{
  "n_layer": 9,
  "d_model": 384,
  "n_head": 6,
  "n_kv_head": 6,
  "head_dim": 64,
  "d_mlp": 1024,
  "vocab_size": 15651,
  "activation": "swiglu",
  "norm": "rmsnorm",
  "norm_place": "pre",
  "norm_eps": 1e-05,
  "positions": "rope",
  "rope_base": 10000.0,
  "rope_fraction": 1.0,
  "qk_norm": false,
  "attn_scale": 0.125,
  "bias": "none",
  "tie_embeddings": false,
  "parallel_block": false,
  "init": "uniform",
  "init_std_qkv": 0.0236,
  "init_std_o": 0.00557,
  "init_std_up": 0.0236,
  "init_std_down": 0.00341,
  "optimizer": "cautious_adamw",
  "lr": 0.00102,
  "beta1": 0.9,
  "beta2": 0.95,
  "weight_decay": 0.0,
  "lr_head": 0.00537,
  "warmup_steps": 370,
  "schedule": "wsd",
  "decay_fraction": 0.878,
  "decay_shape": "cos",
  "final_lr_fraction": 0.0,
  "batch_tokens": 131072,
  "seq_len": 256,
  "doc_mask": false,
  "train_tokens": 549000000,
  "steps": 4189,
  "dataset": "wikipedia_en"
}
Each number is 128 + 24 x the weight over its row's rms, rounded and kept within 0 to 255. Layers, rows and columns count from 0. Numbers have three digits each. The size before them is the row's rms in percent of the matrix's.

# layer 4 MLP up, 1024x384, rms 0.0474, rows 521-554, columns 192-255
087:141111119142138055114116095104083160135147103126097085123123126093176129144098156110125106137063148156124117103112129146170127143099177144161162179097156085122118145074129137125110099122163140
095:203068157135077129148096111150141133161119112149127160112161101088109149145109113115118150118121092132145090148098089109155150080116127119122140147135113118113166094113163148097108140093134119
094:129151133122105118102124140139160155092083139160173103132131142125104089130103127101126149149122130157126086135104155115117140110129156074104121121170116134123098126118129137116127103077136110
095:139131106144110110120146107112099182128128121111124136139093101120127146122180081145090131132128116126146140118131108111150100191109114166108136165136089130097116095108119160129149140148147130
099:146126127094137155129141099075132151152135102120125142109128114099131109156096143137152175137104159106130091088124146116144099109106086111126075124116123163100124154145148127189131116154084105
098:099171125160139177149116141140131100153116139140138128126127136128151138137135151097108116104123142138156148107130125113192142113123118149112125077145129164109099121165144150146115142168104127
095:203151116125140120145127131145104122138159126109180116135158111118141125154131149116088198117106104136149092104074135098118109148136111104121152156108150115136127124081120124093107136151077120
092:101116158131129140139146086100123124129102154115134095116133071096121137141174145106150120129100127159147166155101152093116105185137130106125107134117104111081124120093114105134149119112160128
108:131089101124112121116092165126156133123138121133138108150157113088117120132059145107131103130134127128150176134130140113087186116086140139152144144146118089103108110120163117154171079120154156
102:104135118150097146134066146126145110121126135163126091125126144134108133102136118112120111156150131129154110147154123160101140087104120154129114155155156110145098074107165118127127146138105116
102:142106139114150159103134116138172146105140104135153154124144109131150143108099150121128148149122104108142141163124098119105104131125077122147135123140117160147136147138160132148122142152088086
096:095105142147128137113143142093120089160146147088159118096123120141095154116110136081108144086108153135171116147137135124105123102126131117118117136109123131124089142093118140153142164163108163
107:139190131104154098129139110097103139112138134081146147139133132140145126116152126117129139145129107134126133097151120101123103144126110130122111142130170163179136124110125093134132169091112141
108:122142103132113161134141103132130143105119132128106112135102129128149127167155121138087118159144129128132171129112100127091137175145123115125128137127147107130115132145139083105124167151129128
106:187107138125085113112126150113089113111114138101082152113103159111149120090119086157146103143111171143164141135148136151156106131139120128128117164166115136124105101099172098112125132146112133
101:160122156075072087095117141123157099108079085104129111148108145124101132094137139108131120143117152132108162124100120181155138151131117132147131144164117101160144117107141129126107097071136151
089:185125143136131149155142109146100140148154083150126149134136151144126112117181134128141150085104119102128128119136105112134133122120144120133139101153121121129136105112154170125101091134150094
095:160090118110077138111162150113111126104173133100119136153157135109106126073144151164128171145112150120122145115138153156156116118132087122146130106140073134127122145085100134107097127139195139
098:117111136117118134121140086148137111116137152171089096094118168119122093119121117116149125147109110162143136139147132073127123156116136122113094128130158127147120170116162117096130147157138115
110:111150118146112137140121095144125120133137156169199116162100152140101114170119138117110152134155094136107114139164131149142161138126130128117137103161097132115170167131115128151155120135150103
104:115119103104146184119160120077130141126171099149138145175124109129131134168159123093072145132141111193141135142150111107125118113138152101133148104153128183116104094121145095133122131113073132
101:153100142128161123118157140107147114100125118157129155139138100109122131128119108134088151120102098139155154132126213151111131117106138185094145149145119106153108157163139183101139121108144089
100:153129137112089163140182152142126118090141198171086110175119117125139149106178129115128094093137183117114129148115148111147101094143153099143099094106115120113173115123130100151138128110158122
109:150136152102146139142153113121199125089137104115119138155120104123092152106112115114127165146140112114122114149117105100145091171127103120095148115085145175098130162140142107156116121122144123
086:141152159131127104088104076135121098136095102113152105113093133136113099107119152160143099095052079107108141141150136117122109095151101121119118105091157134172140136141160132123133128105103109
101:147148117139144147117105117119140126143167131145128123142185121168115143125115135125112147135128116144133118127129112139147102119114124139127126123155123113193117117127122154127115134098126132
110:176105171103141158116110080133114131123104204149117138119121164185076128127102100166134126111144180127074147138115099194116116121070111103133086086159145116162136135133110094119145133165136136
094:124147142096162124114096128123137154127159146066129150117119113097131110129147135161095112143113168120125136146086115119132106101133121081159110137188118144155105130137150111099118136138133153
096:141121134137144107107119134128120078123089105107135146116143147142116163146134110165164118130102100107119120085198145111149136143131131137105148139179147116116116132156108218145139124129173075
101:171093101148130115112131124130112117169159123133104094129098134108132116162104133130146141149114105132101208160070138146109152169140154116122148097158134099120139118124139119125166145114175108
093:116132118148118147141130109125115131122105159103135136050106156114186138150077097138076158174125087149111089144145145138124121131069126119134112122123162122137093085129163102168104121116113133
099:130141176124120173125161166113107170154109152185125136153160097115103156102082127131136124097089110103141140126127165134129125133105066103135161109119145110133114148162083116157138129126121129
117:143141129157067115125127129130115143149138107086159170134167101094092162145156151134083122103109108121136106149139114107088118137132125182117142139141140166136124121144186177119126129090164153
097:156092132112128133155078125125084159113147109138114127137133138116106105121148080126156115105130153099134109120115126140158134138160156141098066136092102163125148132112126134104134099156165136
# layer 4 MLP down (transposed), 1024x384, rms 0.0404, rows 521-553, columns 192-255
093:157159096106130147136160131149143108147158121085156116118120159144110149125153109161090174101138103093119138139118151093115144147125099130119105107162117152109152130128139120148133093124139130
098:075147136108120134143115084106143169125139144121113122133141117113142165144177160128107097134107145111146146093136123159120126128116100130149122152131098129143169122141114141125099191163150078
096:116134139115166129116143128093143129163141125111138128149094104151158079147128123141131123149116136136149139132137090145127091125143130139138100120093135133175102124128137095131132138141133111
091:106130139180165107120128115145148130109169120181114142096132083134131117163109178115142111114144135099123145184087132175154104068152132134154127106106153129128116130129134137134073118131121141
098:143084078134156156120113146097111128134113124118105143165140127205178157131152084123119094118148140143159129133147163169115150123111112098068133094148136136074119107113079120145152130152125136
097:134087133141090118147106131119120071081128109132155123160109113138109136138108063144152139197137104117118126111093139145142107128144128123136175130147109167134119119099090107057119118136139124
095:123101125078157091082124179148142140119142142118164159118124079130157157098122103167131127157114115135153121124123157120113155128160141146080137129119149172141139134117127123133123139124129132
092:111113101113140126122095133164157141167132130142118151142105130128115082102080075178167138084169124098086127112152104156096144129151122133180172120136142141132126141157160138116146149141131109
113:117164133121124115076089136130150133137175121155106124160149138153129116116122119098135091116163154135138124095128136110122123092133145119150140095135111118146123113100135116101143108107154128
104:160141120120132123107124130120134144093132130122132140119170144122158160151139163125129136128105134163135120105090124120136112083146109126128091105155113106140187150145148130164125173092125134
103:105151097116106122144123122120119068122121091065105128127155149124169107131153100114137125126150167134131098103131149139109172134170154172170107132151120145108124148094128094103114144140134157
100:147104139086086145151096143096147163141120107095095181166150088139124149144170138099129148153108138132186145162115115151125099114155135125105108117115144127066150115087105147104125141135121124
100:108151119136143132121152155132155092198126160130151158122101116129161155136131110158158108124145113110119191117144157138119157150143156137090126121120141102119129134077103125146142130110085157
104:141167140120115143149132098136129131122175165132151146128110135062162147142138133093154155073104126118133130166116148117139088125143138147072150104134154171146149129133123171092097096159116099
108:079160103122175104161140117114150146114112118132157144145098156182121116122140118153103122099131125148146131144092165120084145133133133128134120158148086138119151096164127143131098129151133137
104:139138147148106075137143118141144098142097099132098091097106159108113100098142109109086127140141158101170119119141161171164075130122145093118112186099126169140087130131154116109091125113140149
088:114095118102126149111123144128149127135106158094113107115123119084129126152112076109149091126119125135099143148165176178159155099144158134121113132133163104124134138097098139139142119110142121
099:136153120083141096165121083172126114145111122143130163126100122108143120151151126089105152127172103154117143162134083144127111095156161135100153139085084136083121147145059159163136121126101114
098:124132126111125108127099120142124112097164144114162173136134141136131162106135157136152156112149125078149132159077113093181137139129127146094118101136130144157124110146167109132146143155126154
103:145112115088096071103118157147075116151145149096126146139148110141152140157170169143132129125111059158104140099148104132160079078103112142123134106113150080153110173093111134132148133079148149
104:113082100117136074130100121140126130140120137174086124148131132107135094136121145148095156136083090158094117098129133123143129153117111088141094161136113124142085139167091147112124106099109133
093:157138139174142119123088115135161112103152160106176137102167153138170095135095127161105134120112124143115123136123146143142136147124139151128137112102168108129102147121126108139083118137158105
098:129107121135144139115109111152128144125168118131102124140106125123094105112105100111141132129098077146085156103169123112143122171138116122134179161139133148160109117109125145151130150094147119
111:169113143144114121126174087118119119095097168177131138164105194108126150112141109175156116135113068103115134148110115085096144114115116147120122135142162152135146132115157100177108123117127096
087:137156087162135129119149126112150123109157145157050148090074114142114148142123072082123142137174132163109081121149176080124154121097119124143133148158106139114122134139128119127101168083092163
106:134161094159105115141106085122129176169170086159050130127113142159110137154097111118117142151136137152119116129155086121139108124105064165111127148135110119153114128097155117122134113137085143
110:158127118114157162122135124112137078114107161085121119128139135110141173112100137165086170082089108173163175125145138149109133144121159117106111098151125134106145091133109145131128142143115118
090:148117095144175086163101115128158119108145117158131081127138141116138143083090121119146166137126155115134131096113119122169143116085138117160111125122127098159117116168132137108125137107123150
099:123118103103081071116157084107100132119115107143140131110138145150133133133104120132097103146113108148142073142138159105201123138151118130119081139105145098140141171130131158135105127117158107
092:137168129075143131133121078100098132138125122144164099140092126127112145112108158129098169140119138156148132123131084139137106134138146122131161116103134160156133129121137174130146137115163124
090:101091098147169106139159149114120142183109119131148098134134122119122108197189153152168144107135132133107110113135086168109104137199116156118114131100156120137153165129121092164135131131138106
099:162153152118152072141119150136087144127118144115119118129125145131149170085155159117122122147113124167108145109124105099129074128104115156162123138150142130122141118126104091147117118170118097
116:106122138160124148185133093152163132176122153110142174139106165095125141192143154180116138110099095159145088199122080104118100151120103176118121123122168144126103091168139145121168099095102146
# layer 4 MLP gate, 1024x384, rms 0.048, rows 522-554, columns 192-255
098:128125136098135162165096102131144123134169169106147159138162126097121092151153111138153132117104137106088136131116130139156133145137120135160109142122078140128155161185136162150104096143149104
097:140089100105123143139109114138082129093121119099149101144158136160136108135176128161151134132129156158107140113131137092145105119128103099122174080121120104123193138144101160137116105141115120
106:135115120098097140088161121146167145135135178134110150133164126126146115089115131123128149160150158135168128166125123153173105090150109100153141142153119085120097155109111118159122086109130116
100:150160164097082135164101103143152144109126089126140101135132150074112094148094153103134123114112131122126138090130170127117103134127106167109111134103139146121120192147149104146112132141126104
103:107130152117091161112116135124141134092143125112135140150190128136106090123158113155134115146138122124150128101151141107131142187141119127134159109145125146193160121122072093095146113120100138
090:170151119122116128095130122156100114100110104130128084152146122091106125151117168102135168094145093084130101103117115092104090157124097119155138135128118145107133141131135141089118119136143113
094:115088153124080111132117139151138127113122093120120123123144133153166098121149153110144126121092098125147149128112141118116091100124117134157127121159095142120148124100110105143125106125138120
103:128126114151154096126117149130090093119136134150142070080130146124144148127100140123168148134127099123115119128157155149121165129104160111130120135157116103094113147175113158098138106122167100
105:117132134134150136118093099118143135128146115162141069123147125119109106083064104075134092100129140122094160145159113092104141142140096092141132147123132108105087142144121092126161143129099130
105:147151135121158092140135090141133142125134133130160091083111115180138093097117085115130156140131120115125138135131167149131094152112162068141142157117088085171118133132074152126148089136145161
096:092096124163126094083127149170132112120156118109154093052113142122111113165107123079150100075163173129136120107166124109148103082096105146128155126112126117141072191156151137175171099117131130
098:104117091146129118128137092129148098155154161146148082114141119121119134121117118191159103128102150139117150129144120106142151115122143111118136112173108086100117159099096092134155140146145155
102:133160173124118155140122073142102166149110169140089115143180145111114107170103117157136149113134125114128134135124107148151095156143118123086136135108118107130168140119145109091126126087122108
110:139138078131127124146113163123102147168123103117163147108125075104131142104159168161119123145128144120146138119108092124169131190120116153135159102155100074164152133089101105108172096093167126
101:143142087143126075113147140132150126122122108135128148121112114158134172140108126126193087117111094125080138127139119124121138117115105128112140122183118113121118108175073115126123140159153131
091:124159169110110124124114111156114129151103087116084098116134089136129126124167125117148169122123123112093117152089101117101090119144133127130102127140132130132123127123133101152102124161155141
097:095105102129156103105124112136137171156169160136103142132140139091122138124095155138104109114124134091114143146116147193123119127114111157142134125098109151137146116113102157125150070110102147
097:084095137119143139148118086163147144126144126177137138141139133131082111123115094109163105133136148108120128092143120076125168111101109096142126116092073093100143156145119113181128133162137123
106:135177129146095104153159137135100141128060157122160175135129107113125136109178138154152115171136108114147125123112128103144109120120138165126160155169103123154138109149072079149142098112124127
107:161127178102073136173096142108128096177150127118179135090176100114129112103126120133124179109143134082146081161152143097101112123132125128117139132102084117124161147108083154124092129141128130
098:133156142152112107116084104132127121145150113112104159147149150138116099139110132136143130171114114152098121129124110097096134115114119096136145126143106112107116094103102112132099129165140154
102:112142109140110144121134161125159136088108140114122150133167131146149151125110144157122180157125153157141133113103154075139148121094109167092126112132113154141141113148118092123155079204118130
103:114128097132122118067128166081150114132152114133103144091145130161141110081176137138107144123164188136082090109139111119129110125113134134089116159141163167108116137112133121129182145089134128
090:139096144142123117117165090136165171121056157157149159106130144085137129114144106090102125092092146130122119098108186128159102100104114118109111155142089118100126128156132123074133149117121113
097:149069164108127095110127129152097139149128057148109075149105146119128108123128162112162119129157141157100083089107145162133166123132095129113116130104148131151145129105126126123143128113121105
105:152159113139077140129105105146106098117119102086144155088129144138109104163163091147102100130089116150135108114156124139078144105121134178091101150108163087152134125108125127110121151116152155
096:153117146129107142146159130091052140177101132125115119098103113132121110137155125132147095128120145151113116137138110130144129167151123113110120129114112114090092132122153137153139156119159109
088:127106154148116147113114088112120132170109097136144166093138129121141099106168125134127080095108142169138096142112126128112109129126114126115106136106113104113134157097101082135137117157120114
097:159134151140104103103122163126147119194163138122106131115117105100135082116088129142175112129146119108091175146111120166099119161110102136122132143155119099101089118164129133081170086137121135
093:118130173112125095124135112150164130141111115125101140140126143143100133107138129117113156100136143136103140118107123073131116142127123097145170149120122115142138108102106138105144160146135151
099:094103177106117099123117080163152101097116137106185109112099136154149161132131127124142095075145098119106189102117112131137122108130119146175155169154114156159134125162145136112130081142140091
116:123128111167109104078131125144145161163095121153109108134134108129088126146117161129125165098144151140097112124099110120142136150107134151064138135134129122181100167153109172091170118080164117
100:116123108121104113122137104096083156167089115104128107175138115126112084086170117127156169116105098097140097149136125147129113147138137119109192112117119156126187120138105104187113104173129098